config = dict(
    norm='rmsnorm',
    bias='none',
    tie_word_embeddings=False,
    parallel_block=False,
    beta1=0.93,
    schedule='cos',
    train_tokens=319800000,
    max_steps=4880,
    dataset='wikipedia_en',
)
Each number is 200 + 30 x the weight over its row's rms, rounded and kept within 0 to 999. Layers, rows and columns count from 0. The size before them is the row's rms in percent of the matrix's.

# up: layer 6 MLP up, 1344x512, rms 0.0524, rows 680-697, columns 128-255
# down: layer 6 MLP down (transposed), 1344x512, rms 0.0793, rows 680-697, columns 128-255
# gate: layer 6 MLP gate, 1344x512, rms 0.0503, rows 681-698, columns 128-255
up680,104,214,139,249,138,230,221,165,245,211,214,199,210,198,180,208,213,232,185,177,184,194,186,198,229,160,229,197,224,174,201,216,163,181,184,230,206,165,169,101,224,189,202,277,229,175,191,207,165,190,186,169,222,230,201,181,255,139,176,249,182,209,172,195,241,192,231,194,198,216,175,169,184,202,218,209,223,196,204,173,173,214,191,207,261,222,234,188,195,180,215,152,219,193,196,197,198,210,166,201,229,204,149,161,159,195,171,117,232,209,191,247,185,198,182,195,251,177,169,176,253,190,205,215,177,230,221,239,225
down680,098,250,160,157,190,230,244,181,221,198,194,194,232,180,184,208,181,218,196,220,164,204,185,234,191,192,169,202,232,224,208,218,242,214,174,191,205,192,251,209,210,165,198,236,165,190,195,201,186,238,183,178,172,229,213,226,197,230,225,251,169,203,170,181,199,169,257,228,179,203,222,187,194,152,188,225,160,144,191,206,178,162,147,222,213,131,257,197,187,180,170,188,215,198,257,200,209,191,201,219,296,196,201,170,216,243,196,212,197,189,239,216,236,255,220,132,240,149,256,258,201,254,147,192,223,177,222,226,214
gate681,101,212,210,244,223,185,207,188,195,187,146,187,195,186,125,172,222,171,226,252,177,190,147,192,220,212,230,186,212,184,221,149,245,225,160,202,200,181,221,226,206,217,208,179,195,302,201,213,167,236,229,202,224,165,217,177,166,252,206,198,160,163,180,173,190,175,196,193,226,143,217,211,203,209,189,147,142,280,174,205,208,196,163,207,184,161,195,236,170,165,132,204,153,219,192,247,184,183,182,192,196,182,200,191,163,210,148,205,242,187,161,218,206,179,178,220,258,171,198,226,264,231,171,198,240,202,197,175,186
up681,102,204,235,187,218,182,234,202,158,190,205,187,258,204,162,215,208,206,211,195,188,206,220,171,216,182,210,160,151,197,265,241,206,187,196,196,224,232,250,250,179,172,213,230,263,251,162,197,159,192,181,199,206,170,267,179,160,204,207,189,158,270,114,208,161,202,174,195,238,188,240,195,171,192,190,191,144,201,170,170,223,192,173,172,190,205,201,178,189,213,167,208,155,160,215,222,194,172,220,195,244,165,192,243,188,247,213,206,167,195,175,216,178,247,209,172,205,236,233,194,169,202,239,207,159,221,175,171,189
down681,102,153,190,221,166,200,171,187,233,183,200,189,175,223,217,247,190,206,206,172,245,205,178,240,223,188,217,180,212,150,192,157,239,229,187,246,223,230,194,245,227,208,178,164,236,266,191,194,167,157,219,209,163,166,207,178,212,250,213,184,189,201,146,191,226,216,172,176,184,189,193,242,195,205,259,164,247,232,196,243,176,204,194,178,221,183,209,229,174,169,183,190,160,199,224,240,241,207,208,228,250,239,220,187,168,175,144,188,236,222,173,199,197,238,191,210,187,196,173,230,184,228,192,261,225,197,207,223,183
gate682,102,200,219,220,256,189,193,203,194,178,156,205,169,123,198,180,188,156,184,168,205,151,225,230,143,160,218,262,232,196,149,144,258,183,135,195,203,195,199,220,204,195,218,179,287,220,161,233,188,290,162,210,214,202,203,204,202,186,174,158,175,213,182,213,207,237,141,179,205,203,164,201,187,209,201,225,228,192,219,217,198,226,220,218,124,170,267,202,257,209,252,170,158,190,203,178,217,205,202,177,124,193,192,186,191,226,220,226,167,202,185,173,183,238,177,207,188,176,157,261,133,180,175,175,174,184,176,197,246
up682,098,239,187,178,199,254,206,227,194,163,169,192,228,299,214,201,199,186,170,202,214,240,208,185,204,205,231,147,219,229,226,182,175,234,191,170,143,214,173,202,193,244,241,230,243,195,228,191,202,160,200,200,180,259,209,208,203,204,227,179,167,209,209,217,178,167,227,202,184,249,224,256,201,182,208,226,224,227,203,162,179,156,136,166,235,166,162,168,207,162,151,227,149,199,211,179,214,268,196,203,235,186,199,208,195,181,217,160,210,235,236,192,209,192,220,197,182,162,203,153,239,159,200,201,213,214,232,177,151
down682,098,179,237,198,221,210,155,231,179,187,189,206,228,240,211,172,202,194,211,198,197,222,175,140,191,217,214,206,150,201,206,241,145,166,188,197,190,157,173,221,243,171,192,197,204,195,154,204,198,250,212,254,185,178,167,229,178,241,200,212,175,239,170,215,172,231,168,224,229,209,169,197,212,168,240,165,163,223,231,218,237,173,181,229,175,187,181,154,215,233,194,218,188,207,187,203,128,124,173,224,241,231,185,186,221,249,223,238,224,273,159,145,209,211,185,242,155,187,202,203,234,151,179,233,204,212,209,256,189
gate683,101,166,215,210,150,197,195,229,131,142,202,201,209,192,205,213,239,223,176,204,209,197,155,215,239,182,195,193,210,230,183,186,228,178,214,268,222,196,193,167,213,188,221,190,198,191,221,157,189,178,196,150,191,192,208,216,213,206,178,189,194,192,219,163,219,211,188,212,229,212,209,183,168,188,252,227,226,230,179,247,218,183,192,174,187,225,192,205,172,208,185,177,163,219,208,196,179,157,173,237,234,194,211,179,197,252,145,204,239,223,220,171,186,166,218,208,166,142,188,203,190,249,265,267,219,190,207,193,239
up683,099,185,203,219,189,227,200,218,205,225,193,197,216,197,174,233,213,154,135,234,217,155,208,173,138,194,213,221,233,125,143,199,221,176,196,173,192,197,221,204,233,182,177,169,202,196,205,171,210,180,219,242,166,152,165,193,181,205,213,235,183,233,213,201,184,235,236,195,168,212,259,216,219,200,232,228,213,197,160,214,157,168,161,169,192,215,189,186,158,204,163,272,196,196,185,193,230,187,203,232,92,169,260,217,215,213,195,152,166,185,197,195,186,249,180,254,253,244,194,223,188,236,193,194,214,174,181,193,181
down683,101,205,199,221,246,195,174,210,217,196,203,215,189,249,133,196,222,182,210,287,225,212,115,213,241,216,166,170,185,243,166,156,220,178,216,225,207,193,163,218,187,199,239,256,207,241,176,233,189,221,168,156,171,178,172,197,227,211,220,266,194,230,216,234,198,155,175,203,169,250,275,220,175,187,202,213,175,199,156,201,187,183,165,264,155,225,227,209,214,204,238,169,182,185,210,168,178,189,195,198,161,194,209,182,204,127,207,171,231,219,192,147,157,207,227,219,184,228,222,196,191,236,218,141,186,193,204,193,173
gate684,100,305,178,239,296,230,237,276,176,176,190,217,171,217,168,222,205,231,256,207,259,230,228,202,231,234,185,200,236,187,191,156,219,226,206,182,207,246,181,220,203,228,159,155,247,192,223,207,215,238,212,238,191,156,199,231,193,200,188,170,189,170,210,184,217,164,157,211,231,162,202,165,171,199,194,206,150,199,178,195,188,197,261,217,241,178,182,259,180,248,208,226,195,210,179,172,209,190,186,196,231,204,195,191,176,195,210,212,240,164,218,250,155,164,212,244,175,146,207,193,207,208,174,178,206,280,185,231,187
up684,097,163,212,192,180,187,218,178,228,178,173,192,192,180,242,244,249,167,204,199,174,177,170,255,196,228,170,239,182,204,246,155,164,144,154,177,157,196,180,205,182,162,190,231,225,164,229,197,181,193,209,191,210,243,201,176,172,210,207,160,210,222,171,237,188,176,197,268,229,165,229,193,257,210,203,201,153,263,209,244,220,218,170,194,181,273,222,222,198,223,174,201,256,225,227,224,207,235,209,182,183,207,196,224,195,207,193,199,213,183,243,214,177,160,197,195,188,233,169,171,248,245,160,201,228,151,179,217,224
down684,099,174,278,210,210,157,221,150,164,185,238,213,189,225,213,174,193,194,190,194,205,242,223,218,214,228,197,219,205,175,206,163,207,217,180,177,191,231,219,189,223,213,265,165,198,180,204,237,177,196,137,179,231,207,226,173,188,191,202,186,231,166,205,196,215,188,235,205,201,239,194,148,227,173,231,180,208,250,180,194,228,219,191,193,143,181,200,191,208,172,234,222,190,223,196,170,148,241,224,231,179,218,157,173,234,216,224,190,177,181,192,230,177,180,210,220,218,237,236,198,215,249,187,231,195,139,173,153,189
gate685,096,255,180,173,163,182,131,223,185,228,157,219,185,160,235,224,157,221,214,182,191,231,199,173,251,221,200,201,170,245,241,190,276,169,170,202,133,212,181,211,197,226,155,235,150,228,132,245,192,217,209,239,166,208,210,189,174,257,194,208,225,226,173,191,248,199,194,176,192,159,195,216,229,203,183,249,185,188,151,223,191,181,233,232,187,196,175,214,207,221,175,245,180,150,156,196,259,213,167,168,196,167,221,215,211,208,219,212,150,160,165,251,205,262,201,217,205,215,193,186,270,143,171,188,230,195,186,156,201
up685,096,163,159,211,185,222,151,206,224,193,161,228,196,188,248,241,189,224,175,204,202,231,163,207,249,230,175,205,137,220,192,224,243,180,260,202,191,232,159,179,203,198,198,212,160,243,206,191,220,255,209,222,181,213,249,159,169,222,169,219,195,196,190,184,241,199,217,223,210,201,221,196,196,214,188,249,175,181,201,185,224,171,194,172,188,165,245,185,205,246,187,245,234,180,200,263,234,198,173,165,239,197,241,228,186,244,208,141,176,128,221,238,185,207,230,157,224,174,240,188,194,174,201,228,186,200,149,205,185
down685,096,191,106,225,162,177,178,165,213,209,181,193,150,177,227,227,204,194,256,207,227,197,175,173,238,213,189,218,159,244,239,245,196,163,204,187,162,221,218,164,180,247,169,209,173,273,192,227,226,145,198,179,185,180,218,209,218,150,100,162,208,191,195,189,194,189,178,176,228,184,241,247,182,213,237,237,216,230,166,179,220,211,210,168,165,220,208,201,217,216,236,198,247,227,185,190,272,224,171,210,198,204,212,188,172,205,270,164,189,200,185,202,148,217,226,158,182,194,210,220,208,166,248,187,226,211,236,201,190
gate686,098,202,157,233,257,197,234,188,239,182,205,212,197,184,171,198,199,265,247,231,200,181,154,194,174,233,153,222,228,190,232,166,231,196,165,162,189,235,186,209,167,185,154,247,190,214,211,148,195,219,131,151,197,188,191,239,229,212,191,210,237,157,208,207,177,211,254,209,223,194,207,199,190,206,217,154,223,191,250,200,184,143,159,182,173,194,258,208,230,162,194,238,230,222,202,210,228,182,216,220,222,184,174,186,149,215,156,220,183,151,208,272,193,173,179,232,235,181,258,253,178,146,222,202,225,226,207,237,169
up686,099,154,189,186,171,204,249,163,226,204,246,190,194,198,170,209,163,211,214,116,202,172,185,208,230,238,138,208,184,195,213,169,249,183,197,173,179,202,213,236,142,165,197,172,211,164,248,203,183,243,176,139,274,166,203,248,159,163,181,188,190,180,202,186,164,189,214,195,188,207,193,221,185,216,228,175,171,193,158,193,208,172,125,216,202,223,202,249,193,224,135,258,185,227,215,148,189,181,189,174,160,174,200,217,188,264,180,173,217,175,159,221,210,211,204,160,269,179,216,177,242,169,192,240,203,169,214,224,140
down686,104,225,147,169,189,154,217,248,217,225,230,191,256,182,213,170,191,212,202,207,248,190,211,197,153,210,216,175,155,187,258,183,260,234,234,174,223,243,164,160,182,227,249,202,198,230,187,170,158,236,174,217,251,138,176,233,199,218,238,119,224,263,182,181,147,196,176,176,196,185,156,178,204,180,201,222,187,193,216,235,179,240,201,216,220,222,222,186,168,218,145,190,191,264,188,196,239,212,193,203,209,158,220,188,205,173,256,199,172,196,259,200,165,236,211,187,190,185,173,252,181,181,177,188,188,267,159,238,172
gate687,099,219,180,196,184,161,187,151,241,209,224,231,159,268,169,184,238,172,210,196,233,193,209,164,201,188,171,199,185,196,267,162,184,266,214,244,153,126,158,180,186,181,161,144,191,223,174,188,155,234,174,176,243,230,227,181,173,240,198,197,226,192,183,146,203,174,192,198,229,158,169,236,197,195,185,212,175,231,262,208,230,209,199,170,149,167,211,213,224,224,196,216,196,204,145,178,230,231,164,192,177,174,183,224,242,230,150,221,228,138,252,209,156,192,181,181,174,200,190,182,181,254,225,155,144,223,230,154,228
up687,100,157,194,251,228,198,184,155,198,189,254,150,145,196,188,216,190,221,182,156,151,228,194,221,221,245,213,208,140,185,224,207,199,214,231,219,194,234,198,221,176,128,190,154,214,161,222,197,162,236,229,180,208,201,174,181,175,193,205,181,213,187,248,198,195,183,186,141,240,181,143,198,204,189,172,201,221,215,162,189,157,219,224,145,190,235,206,205,245,210,184,265,229,217,198,190,218,168,168,174,106,183,154,201,204,183,210,256,201,194,245,212,277,222,228,194,186,234,163,180,219,286,221,176,220,175,194,173,171
down687,101,232,172,196,261,234,190,210,160,208,163,190,212,238,220,168,196,219,161,177,183,180,215,251,231,259,213,259,202,113,226,234,220,208,208,214,162,195,183,198,223,140,184,249,229,152,195,222,265,222,203,194,213,196,189,126,197,202,237,189,184,174,205,208,197,213,225,243,209,197,212,206,216,163,180,190,176,174,205,160,164,173,166,242,218,158,197,156,237,172,237,232,259,192,237,259,133,237,190,209,181,190,190,160,217,239,178,165,187,176,227,206,209,217,203,195,181,207,226,124,227,260,149,196,222,169,184,230,167
gate688,103,212,192,182,239,196,224,207,253,241,212,206,193,199,216,203,195,180,190,175,213,184,198,148,154,163,188,203,224,215,203,118,182,165,183,194,164,202,217,171,185,137,176,214,203,220,181,139,206,210,163,231,201,132,177,165,161,226,254,158,228,221,193,245,187,199,222,196,204,159,189,240,188,181,204,204,181,170,207,197,198,207,199,204,184,214,192,236,188,156,228,249,188,224,260,172,212,215,189,175,198,198,198,183,183,214,247,191,149,130,201,148,186,132,162,215,185,210,134,263,193,212,230,213,180,195,209,212,180
up688,102,212,202,225,164,140,162,154,220,252,211,231,217,180,214,237,222,199,190,218,219,230,220,271,188,208,252,192,212,218,239,246,199,189,167,195,173,228,204,208,153,239,249,171,204,245,222,212,163,243,204,168,168,239,228,252,184,226,208,152,242,229,222,251,159,207,180,161,201,187,196,196,183,198,122,232,232,165,188,161,228,193,215,164,193,240,165,192,192,183,183,174,144,214,237,234,159,195,206,208,188,253,215,190,190,231,154,179,251,243,182,246,201,240,214,186,192,250,178,195,194,226,156,211,216,171,222,197,198
down688,105,161,154,210,142,144,272,187,185,194,241,202,226,181,210,155,239,153,237,265,172,203,178,233,181,210,230,186,188,186,232,163,187,254,220,185,155,206,204,201,207,230,205,207,250,194,153,201,186,254,176,243,156,229,151,222,211,205,207,175,193,193,187,172,163,166,187,180,214,207,216,200,210,137,216,190,158,193,180,196,239,239,278,220,206,223,211,187,183,220,266,174,207,156,143,227,201,188,214,159,210,238,221,209,168,170,183,240,231,186,207,185,215,175,168,196,207,202,206,226,134,192,187,224,169,167,192,232,191
gate689,094,199,228,172,208,221,221,210,201,205,213,203,220,207,220,193,192,214,234,189,173,211,189,202,158,200,209,186,230,157,228,203,201,218,229,188,208,149,191,233,144,174,172,186,191,169,207,227,191,122,224,178,192,170,241,189,189,185,219,164,254,123,176,189,164,191,223,213,149,209,206,169,151,264,204,222,214,206,223,238,228,144,188,186,155,192,188,231,161,159,188,197,245,228,230,185,223,137,185,211,180,185,224,213,192,190,212,221,172,230,192,185,276,236,175,206,201,201,180,220,152,251,233,237,124,168,142,267,226
up689,098,201,199,204,244,184,163,203,125,155,156,205,223,197,252,192,198,221,221,170,218,194,183,145,231,210,172,204,246,232,212,199,195,233,188,216,195,248,169,245,177,179,188,214,250,161,225,233,153,205,146,158,191,201,194,179,172,201,176,278,139,253,210,185,188,192,212,207,174,200,137,204,143,206,148,211,207,202,228,220,200,230,203,170,218,203,242,186,214,222,191,161,246,204,170,199,195,174,199,274,227,286,189,236,188,238,220,245,203,202,220,223,183,183,226,236,234,178,190,225,206,212,157,199,169,183,236,190,210
down689,098,249,239,122,248,165,181,208,196,232,229,212,205,134,185,256,141,229,253,220,239,189,224,183,209,191,210,193,198,209,124,178,205,177,199,227,176,196,188,222,216,205,218,190,165,234,178,190,199,251,210,206,220,136,198,146,227,209,218,200,186,251,273,212,210,234,199,150,224,171,177,252,181,210,277,198,239,201,205,213,160,186,202,175,136,181,227,218,182,157,166,223,250,146,221,253,194,233,135,265,143,244,190,232,235,172,175,227,211,228,220,198,207,214,207,170,190,247,198,215,182,185,166,195,209,214,209,174,223
gate690,101,198,186,180,192,187,184,220,185,138,198,249,225,255,187,171,233,176,226,259,179,140,206,195,153,180,206,210,275,192,217,165,140,190,179,162,190,143,244,192,199,214,164,201,139,213,265,160,214,176,181,217,182,213,180,210,217,240,189,205,165,205,155,163,212,174,159,211,158,202,190,215,223,208,166,190,187,176,221,206,266,176,203,225,191,250,196,220,239,207,255,153,161,200,218,160,242,206,178,231,217,198,173,182,210,250,200,212,179,203,243,220,220,214,207,227,234,217,172,183,168,202,218,202,200,196,147,235,231
up690,097,144,188,196,169,177,162,240,208,206,177,216,181,192,203,172,241,206,241,126,178,230,175,209,208,185,249,218,213,154,210,153,235,208,222,263,238,172,178,195,203,239,207,195,176,265,222,174,166,174,178,227,200,210,254,251,180,250,170,213,239,187,197,189,185,241,208,240,206,218,146,168,158,229,192,169,175,209,183,204,179,253,178,243,246,189,206,203,204,184,220,201,211,230,230,189,228,206,201,176,184,212,209,175,201,157,145,191,125,214,229,211,157,251,240,192,183,211,225,233,173,210,180,157,208,201,228,223,202
down690,100,199,164,188,186,156,193,191,192,170,232,157,179,209,172,195,185,206,243,156,288,199,187,188,192,181,232,238,214,160,236,240,166,207,168,166,231,159,166,200,179,201,237,151,220,204,223,227,230,222,233,196,185,188,198,236,172,140,242,215,203,192,208,168,197,168,220,244,202,168,169,191,239,198,200,245,224,160,245,224,190,154,204,185,175,215,225,203,155,184,197,188,131,190,204,188,209,152,245,213,177,200,219,251,227,236,166,174,208,228,253,199,190,228,198,209,232,225,201,212,137,251,179,230,206,165,220,114,233
gate691,099,186,195,209,209,246,156,238,184,225,250,222,233,223,170,242,225,200,174,187,184,182,222,192,220,220,216,210,217,218,223,181,197,202,207,192,171,207,199,169,182,193,186,181,184,177,202,197,199,233,184,204,228,166,176,238,201,278,250,166,193,215,167,225,167,185,222,169,199,161,150,186,192,174,162,204,199,212,223,191,171,187,256,214,185,192,176,214,195,190,137,208,195,174,221,159,254,163,214,229,239,163,153,196,170,170,192,190,207,232,189,196,194,224,202,175,221,187,222,266,261,161,229,154,177,221,194,178,234
up691,100,204,264,179,232,200,210,191,175,179,179,222,201,218,227,183,165,173,242,201,164,176,223,208,161,181,190,169,220,236,208,187,152,182,179,192,167,241,248,213,224,215,226,231,227,233,133,190,166,165,177,185,149,241,185,198,204,191,208,232,155,235,184,224,198,176,213,258,193,216,209,258,165,170,185,211,215,193,167,198,221,231,208,168,219,174,212,169,166,242,252,219,201,209,117,238,194,187,194,135,284,219,133,189,191,225,173,238,167,188,172,183,197,208,196,201,149,189,165,228,172,194,156,222,214,212,231,234,211
down691,100,239,255,232,203,222,218,178,118,172,177,179,187,194,208,173,163,197,195,189,223,187,204,211,196,192,179,213,196,238,237,205,220,141,194,211,206,193,226,185,166,232,205,185,133,175,190,226,177,156,225,153,201,208,236,240,220,198,222,207,246,154,217,173,244,221,184,215,267,231,203,182,199,188,245,168,208,152,217,174,242,181,192,184,154,192,192,231,209,260,150,151,231,174,206,208,201,186,234,179,163,181,217,197,179,218,232,158,216,210,242,232,235,221,162,193,190,215,208,164,173,256,206,147,215,168,239,230,225
gate692,102,238,168,196,223,195,179,157,190,205,183,201,193,127,234,155,215,189,192,188,208,182,204,194,204,194,202,205,218,206,149,147,172,267,156,192,200,249,209,100,244,175,276,198,214,237,233,180,239,208,237,181,168,149,205,142,162,217,225,182,199,204,269,153,243,185,196,189,168,170,126,252,222,289,219,139,207,233,198,271,184,197,220,166,218,216,201,224,239,235,158,154,245,287,223,186,180,177,136,175,227,195,226,191,195,174,186,246,207,172,218,155,249,211,201,191,182,179,205,180,226,181,225,241,196,182,240,195,232
up692,103,194,215,232,190,176,215,207,186,198,225,182,216,183,191,185,229,211,182,220,228,220,162,184,187,205,181,200,217,257,175,251,200,127,178,194,175,210,197,244,178,221,235,209,204,217,156,193,245,181,176,204,205,192,145,215,211,223,188,231,216,217,226,207,186,176,241,204,176,240,154,209,172,220,224,160,196,226,169,234,188,216,205,167,212,162,203,206,213,246,232,230,178,257,201,205,160,231,217,211,147,132,182,178,193,141,129,193,214,214,245,232,219,146,179,235,190,222,201,143,212,152,216,233,202,143,209,229,220
down692,105,211,200,219,233,228,217,176,232,161,166,178,227,213,187,235,229,207,210,200,224,202,150,229,202,245,187,220,204,224,171,202,221,181,163,215,162,221,253,222,178,195,226,181,189,171,172,217,189,158,200,172,196,222,170,196,168,190,162,245,221,207,160,175,177,176,165,182,148,176,135,207,239,299,243,224,194,174,179,145,208,210,205,170,189,218,214,239,161,252,293,207,191,202,247,226,168,172,252,263,191,158,152,153,193,172,106,255,193,218,139,189,176,197,196,223,154,218,164,205,218,200,176,214,235,227,240,195,218
gate693,100,201,191,229,266,164,172,198,167,187,256,203,223,176,227,210,226,235,152,193,174,214,151,180,220,221,193,213,176,183,209,214,212,224,181,238,238,174,165,168,192,187,231,236,216,165,194,159,203,218,158,191,191,189,233,171,164,202,250,180,164,155,182,288,184,151,206,144,203,247,166,222,210,179,169,230,200,203,173,249,207,213,233,194,176,206,156,184,180,216,160,210,186,176,235,229,175,210,205,159,205,193,223,153,202,274,239,201,175,190,131,184,190,212,240,167,174,192,175,172,203,189,204,212,176,206,178,221,160
up693,103,175,208,257,211,228,132,172,230,241,201,214,196,170,223,219,239,193,187,270,259,210,227,251,218,167,245,197,178,205,201,131,194,231,195,239,227,168,226,248,211,199,185,207,257,226,244,193,206,169,185,185,191,255,151,198,220,152,186,214,192,193,160,193,184,219,223,189,213,151,186,285,185,213,203,213,141,251,203,206,228,180,211,178,224,250,178,253,244,228,229,254,206,178,131,238,200,214,196,189,187,217,145,266,247,150,210,171,170,195,192,190,217,211,208,188,192,218,197,216,192,232,169,213,219,203,260,218,220
down693,103,198,198,213,251,194,217,257,228,252,203,226,185,228,210,207,195,186,188,266,193,201,184,171,174,213,212,168,200,136,214,221,190,206,221,171,178,181,160,174,189,211,169,190,217,248,259,193,246,164,192,232,187,247,159,114,193,213,210,205,204,169,186,207,185,198,231,216,217,202,229,225,257,260,200,227,248,215,201,244,164,235,200,191,224,190,212,168,189,217,172,206,196,173,227,230,125,184,220,177,199,271,221,144,199,158,230,200,117,220,244,190,204,208,163,217,238,220,178,289,207,175,185,198,192,187,178,157,222
gate694,095,227,225,191,156,169,141,240,189,173,198,172,165,234,246,188,167,221,199,199,184,207,203,193,239,189,200,270,181,152,172,163,195,188,214,224,175,205,212,164,223,205,210,180,186,184,189,173,208,153,230,161,207,199,168,219,114,202,185,191,187,211,236,180,229,248,199,171,194,198,216,199,199,227,217,218,264,239,157,195,160,179,189,223,219,201,225,232,167,173,204,311,191,193,196,194,205,263,235,227,177,183,233,185,260,240,205,236,194,148,188,217,176,189,159,180,143,171,220,274,216,160,211,236,227,210,178,202,201
up694,099,234,223,150,220,203,198,144,192,166,227,251,222,161,248,176,211,152,229,171,185,209,216,215,194,259,243,144,193,254,190,211,176,238,184,148,225,252,205,198,198,194,127,251,151,233,186,191,222,261,207,220,177,204,161,176,201,213,192,243,204,191,221,205,174,169,149,224,226,197,232,173,247,221,222,160,200,146,204,185,214,187,234,210,242,206,185,177,217,194,180,179,191,215,279,190,203,180,192,222,235,207,237,156,219,205,204,227,141,172,186,190,221,214,231,243,210,207,227,138,205,222,175,242,173,191,178,216,241
down694,099,151,242,209,213,225,220,195,145,267,220,159,226,238,202,181,224,210,221,204,173,168,194,126,201,241,238,160,206,263,201,138,149,225,204,216,252,215,164,267,193,182,169,246,195,240,170,209,256,238,198,216,277,236,249,209,137,251,205,233,183,204,200,226,196,204,226,234,231,194,171,225,238,165,225,143,204,212,205,156,203,169,166,131,149,245,151,201,192,235,220,154,211,192,234,228,217,186,169,216,226,175,194,168,165,186,233,206,233,131,156,161,218,185,218,161,185,175,128,220,198,191,145,171,211,200,162,193,171
gate695,098,248,224,185,210,209,225,229,217,210,225,188,194,208,214,207,198,273,200,194,221,196,226,233,203,220,193,231,206,206,201,238,199,205,182,270,184,163,186,194,199,178,193,163,233,200,205,145,187,147,176,172,226,158,177,217,213,205,202,275,183,324,237,226,186,234,174,193,218,188,179,242,203,173,237,160,206,205,179,181,190,187,179,182,165,192,239,190,190,254,206,212,238,215,209,263,152,230,181,201,211,158,152,212,244,233,221,216,189,270,197,172,209,223,204,273,181,151,231,165,282,191,221,202,145,187,183,164,233
up695,098,154,189,181,224,210,209,207,165,199,218,204,212,186,205,185,203,235,211,201,190,227,187,178,157,240,201,213,223,260,232,180,185,192,211,183,220,164,229,193,191,221,176,234,226,208,197,189,158,212,206,212,221,193,206,231,170,221,216,251,219,208,228,262,220,232,181,184,220,175,208,205,132,253,226,187,182,206,180,152,239,179,255,182,223,184,199,203,211,215,240,233,164,158,195,276,170,231,283,194,201,186,180,211,222,229,161,252,188,240,174,223,221,177,172,262,213,181,264,164,149,215,173,205,149,205,226,209,143
down695,099,188,249,206,192,228,222,196,182,207,188,194,239,231,223,160,197,159,157,208,204,179,210,197,207,214,217,195,169,208,144,184,198,187,179,182,214,225,215,125,150,239,182,195,145,155,194,193,159,230,206,182,256,201,124,230,180,201,176,171,163,221,154,175,199,242,155,148,225,216,210,265,153,175,171,133,222,164,199,219,199,212,187,182,152,209,235,230,201,191,253,217,160,194,184,222,233,160,235,143,185,140,152,239,192,234,197,238,244,200,215,200,224,200,165,215,197,220,214,238,153,232,227,173,203,240,196,164,163
gate696,101,219,202,135,200,230,172,225,202,204,209,260,214,179,213,200,175,206,173,225,223,238,230,233,196,250,199,188,197,182,221,176,186,124,175,163,197,198,181,200,255,197,260,169,276,236,213,205,187,174,202,248,261,244,226,159,233,187,250,198,184,229,193,182,181,203,175,187,156,202,143,177,226,229,185,189,171,244,188,193,200,161,236,189,203,261,203,200,191,172,152,160,162,190,182,242,189,170,225,194,200,226,228,188,202,187,172,159,282,212,151,246,201,167,168,221,212,153,193,173,203,192,206,166,252,182,175,209,246
up696,101,199,196,235,196,201,199,176,218,166,204,196,179,239,234,218,176,189,200,194,212,192,229,179,185,161,156,214,202,254,204,169,191,230,204,176,241,207,184,222,250,184,190,174,196,196,163,215,213,201,174,244,168,212,249,204,256,181,188,129,201,194,188,164,215,240,210,215,231,208,210,218,225,200,163,192,172,213,203,149,193,211,157,146,177,205,218,197,230,215,169,218,208,163,228,214,166,230,146,211,184,230,178,159,171,196,178,223,259,213,194,179,198,236,267,195,209,190,234,239,229,218,230,220,169,219,195,198,181
down696,100,208,247,173,204,199,263,186,180,218,193,210,185,258,210,225,246,195,181,243,232,188,196,166,174,165,191,203,161,186,255,204,203,212,227,217,195,213,184,168,222,179,162,183,206,167,169,180,233,166,200,155,238,202,185,197,186,184,172,219,161,133,152,173,192,175,210,254,228,261,223,208,209,188,198,211,179,200,210,144,163,185,216,159,192,196,153,199,188,170,245,231,176,155,214,180,213,190,214,237,228,191,229,203,215,265,235,183,163,157,155,211,240,201,204,126,151,221,219,187,193,197,193,182,198,134,196,204,182
gate697,101,203,204,221,233,175,234,220,183,217,183,202,185,224,179,204,177,188,191,218,187,195,183,145,248,206,166,208,229,187,193,109,205,193,209,264,205,163,202,236,213,202,219,226,227,199,185,207,190,182,199,176,249,196,206,220,220,179,270,173,229,172,151,149,175,203,227,161,217,224,248,196,186,191,158,246,162,204,201,236,186,224,162,233,206,247,202,199,190,223,183,240,217,248,244,198,210,206,233,197,228,210,206,168,233,191,241,227,173,187,195,159,205,170,157,229,180,189,144,180,221,222,164,220,209,210,203,190,151
up697,098,194,170,245,221,173,191,207,215,188,206,204,226,193,241,230,193,183,215,234,201,202,220,222,214,178,198,205,212,245,240,153,214,185,210,157,167,219,231,194,213,156,206,177,256,211,175,289,173,162,246,181,249,195,191,200,153,158,206,255,183,194,169,238,199,198,203,181,193,190,242,174,239,224,209,155,204,202,218,191,215,218,157,210,224,222,191,218,184,184,165,173,174,225,185,228,241,223,235,194,240,219,183,184,181,195,212,199,197,233,191,184,213,235,192,208,162,188,247,149,192,194,192,167,192,213,142,219,178
down697,099,185,187,97,218,169,183,199,219,192,236,198,190,198,178,237,172,270,225,199,224,222,170,196,222,182,193,180,230,259,222,170,179,166,174,176,262,239,158,162,177,236,207,176,237,226,200,199,209,178,212,174,153,206,132,194,203,214,212,207,151,178,219,224,185,194,260,177,171,192,228,215,191,195,176,220,190,153,196,165,226,145,199,203,172,165,206,207,276,251,219,193,171,230,187,224,225,211,215,208,133,175,180,271,203,238,202,193,184,254,174,208,216,214,210,221,200,190,208,213,191,187,201,196,203,190,236,203,212
gate698,101,203,168,189,260,181,199,214,224,172,138,204,207,225,216,198,199,245,229,188,227,202,197,214,184,205,158,205,236,186,232,269,248,214,205,238,203,267,193,240,262,217,184,232,167,233,227,258,240,206,250,242,227,194,206,197,187,199,184,185,143,203,191,184,207,211,191,176,252,212,195,179,209,195,201,259,205,205,199,266,167,224,167,174,120,229,146,163,145,225,199,208,207,229,226,206,253,197,204,191,191,229,220,245,233,153,241,131,168,183,205,161,171,175,209,187,172,191,182,241,161,254,250,190,172,181,198,167,213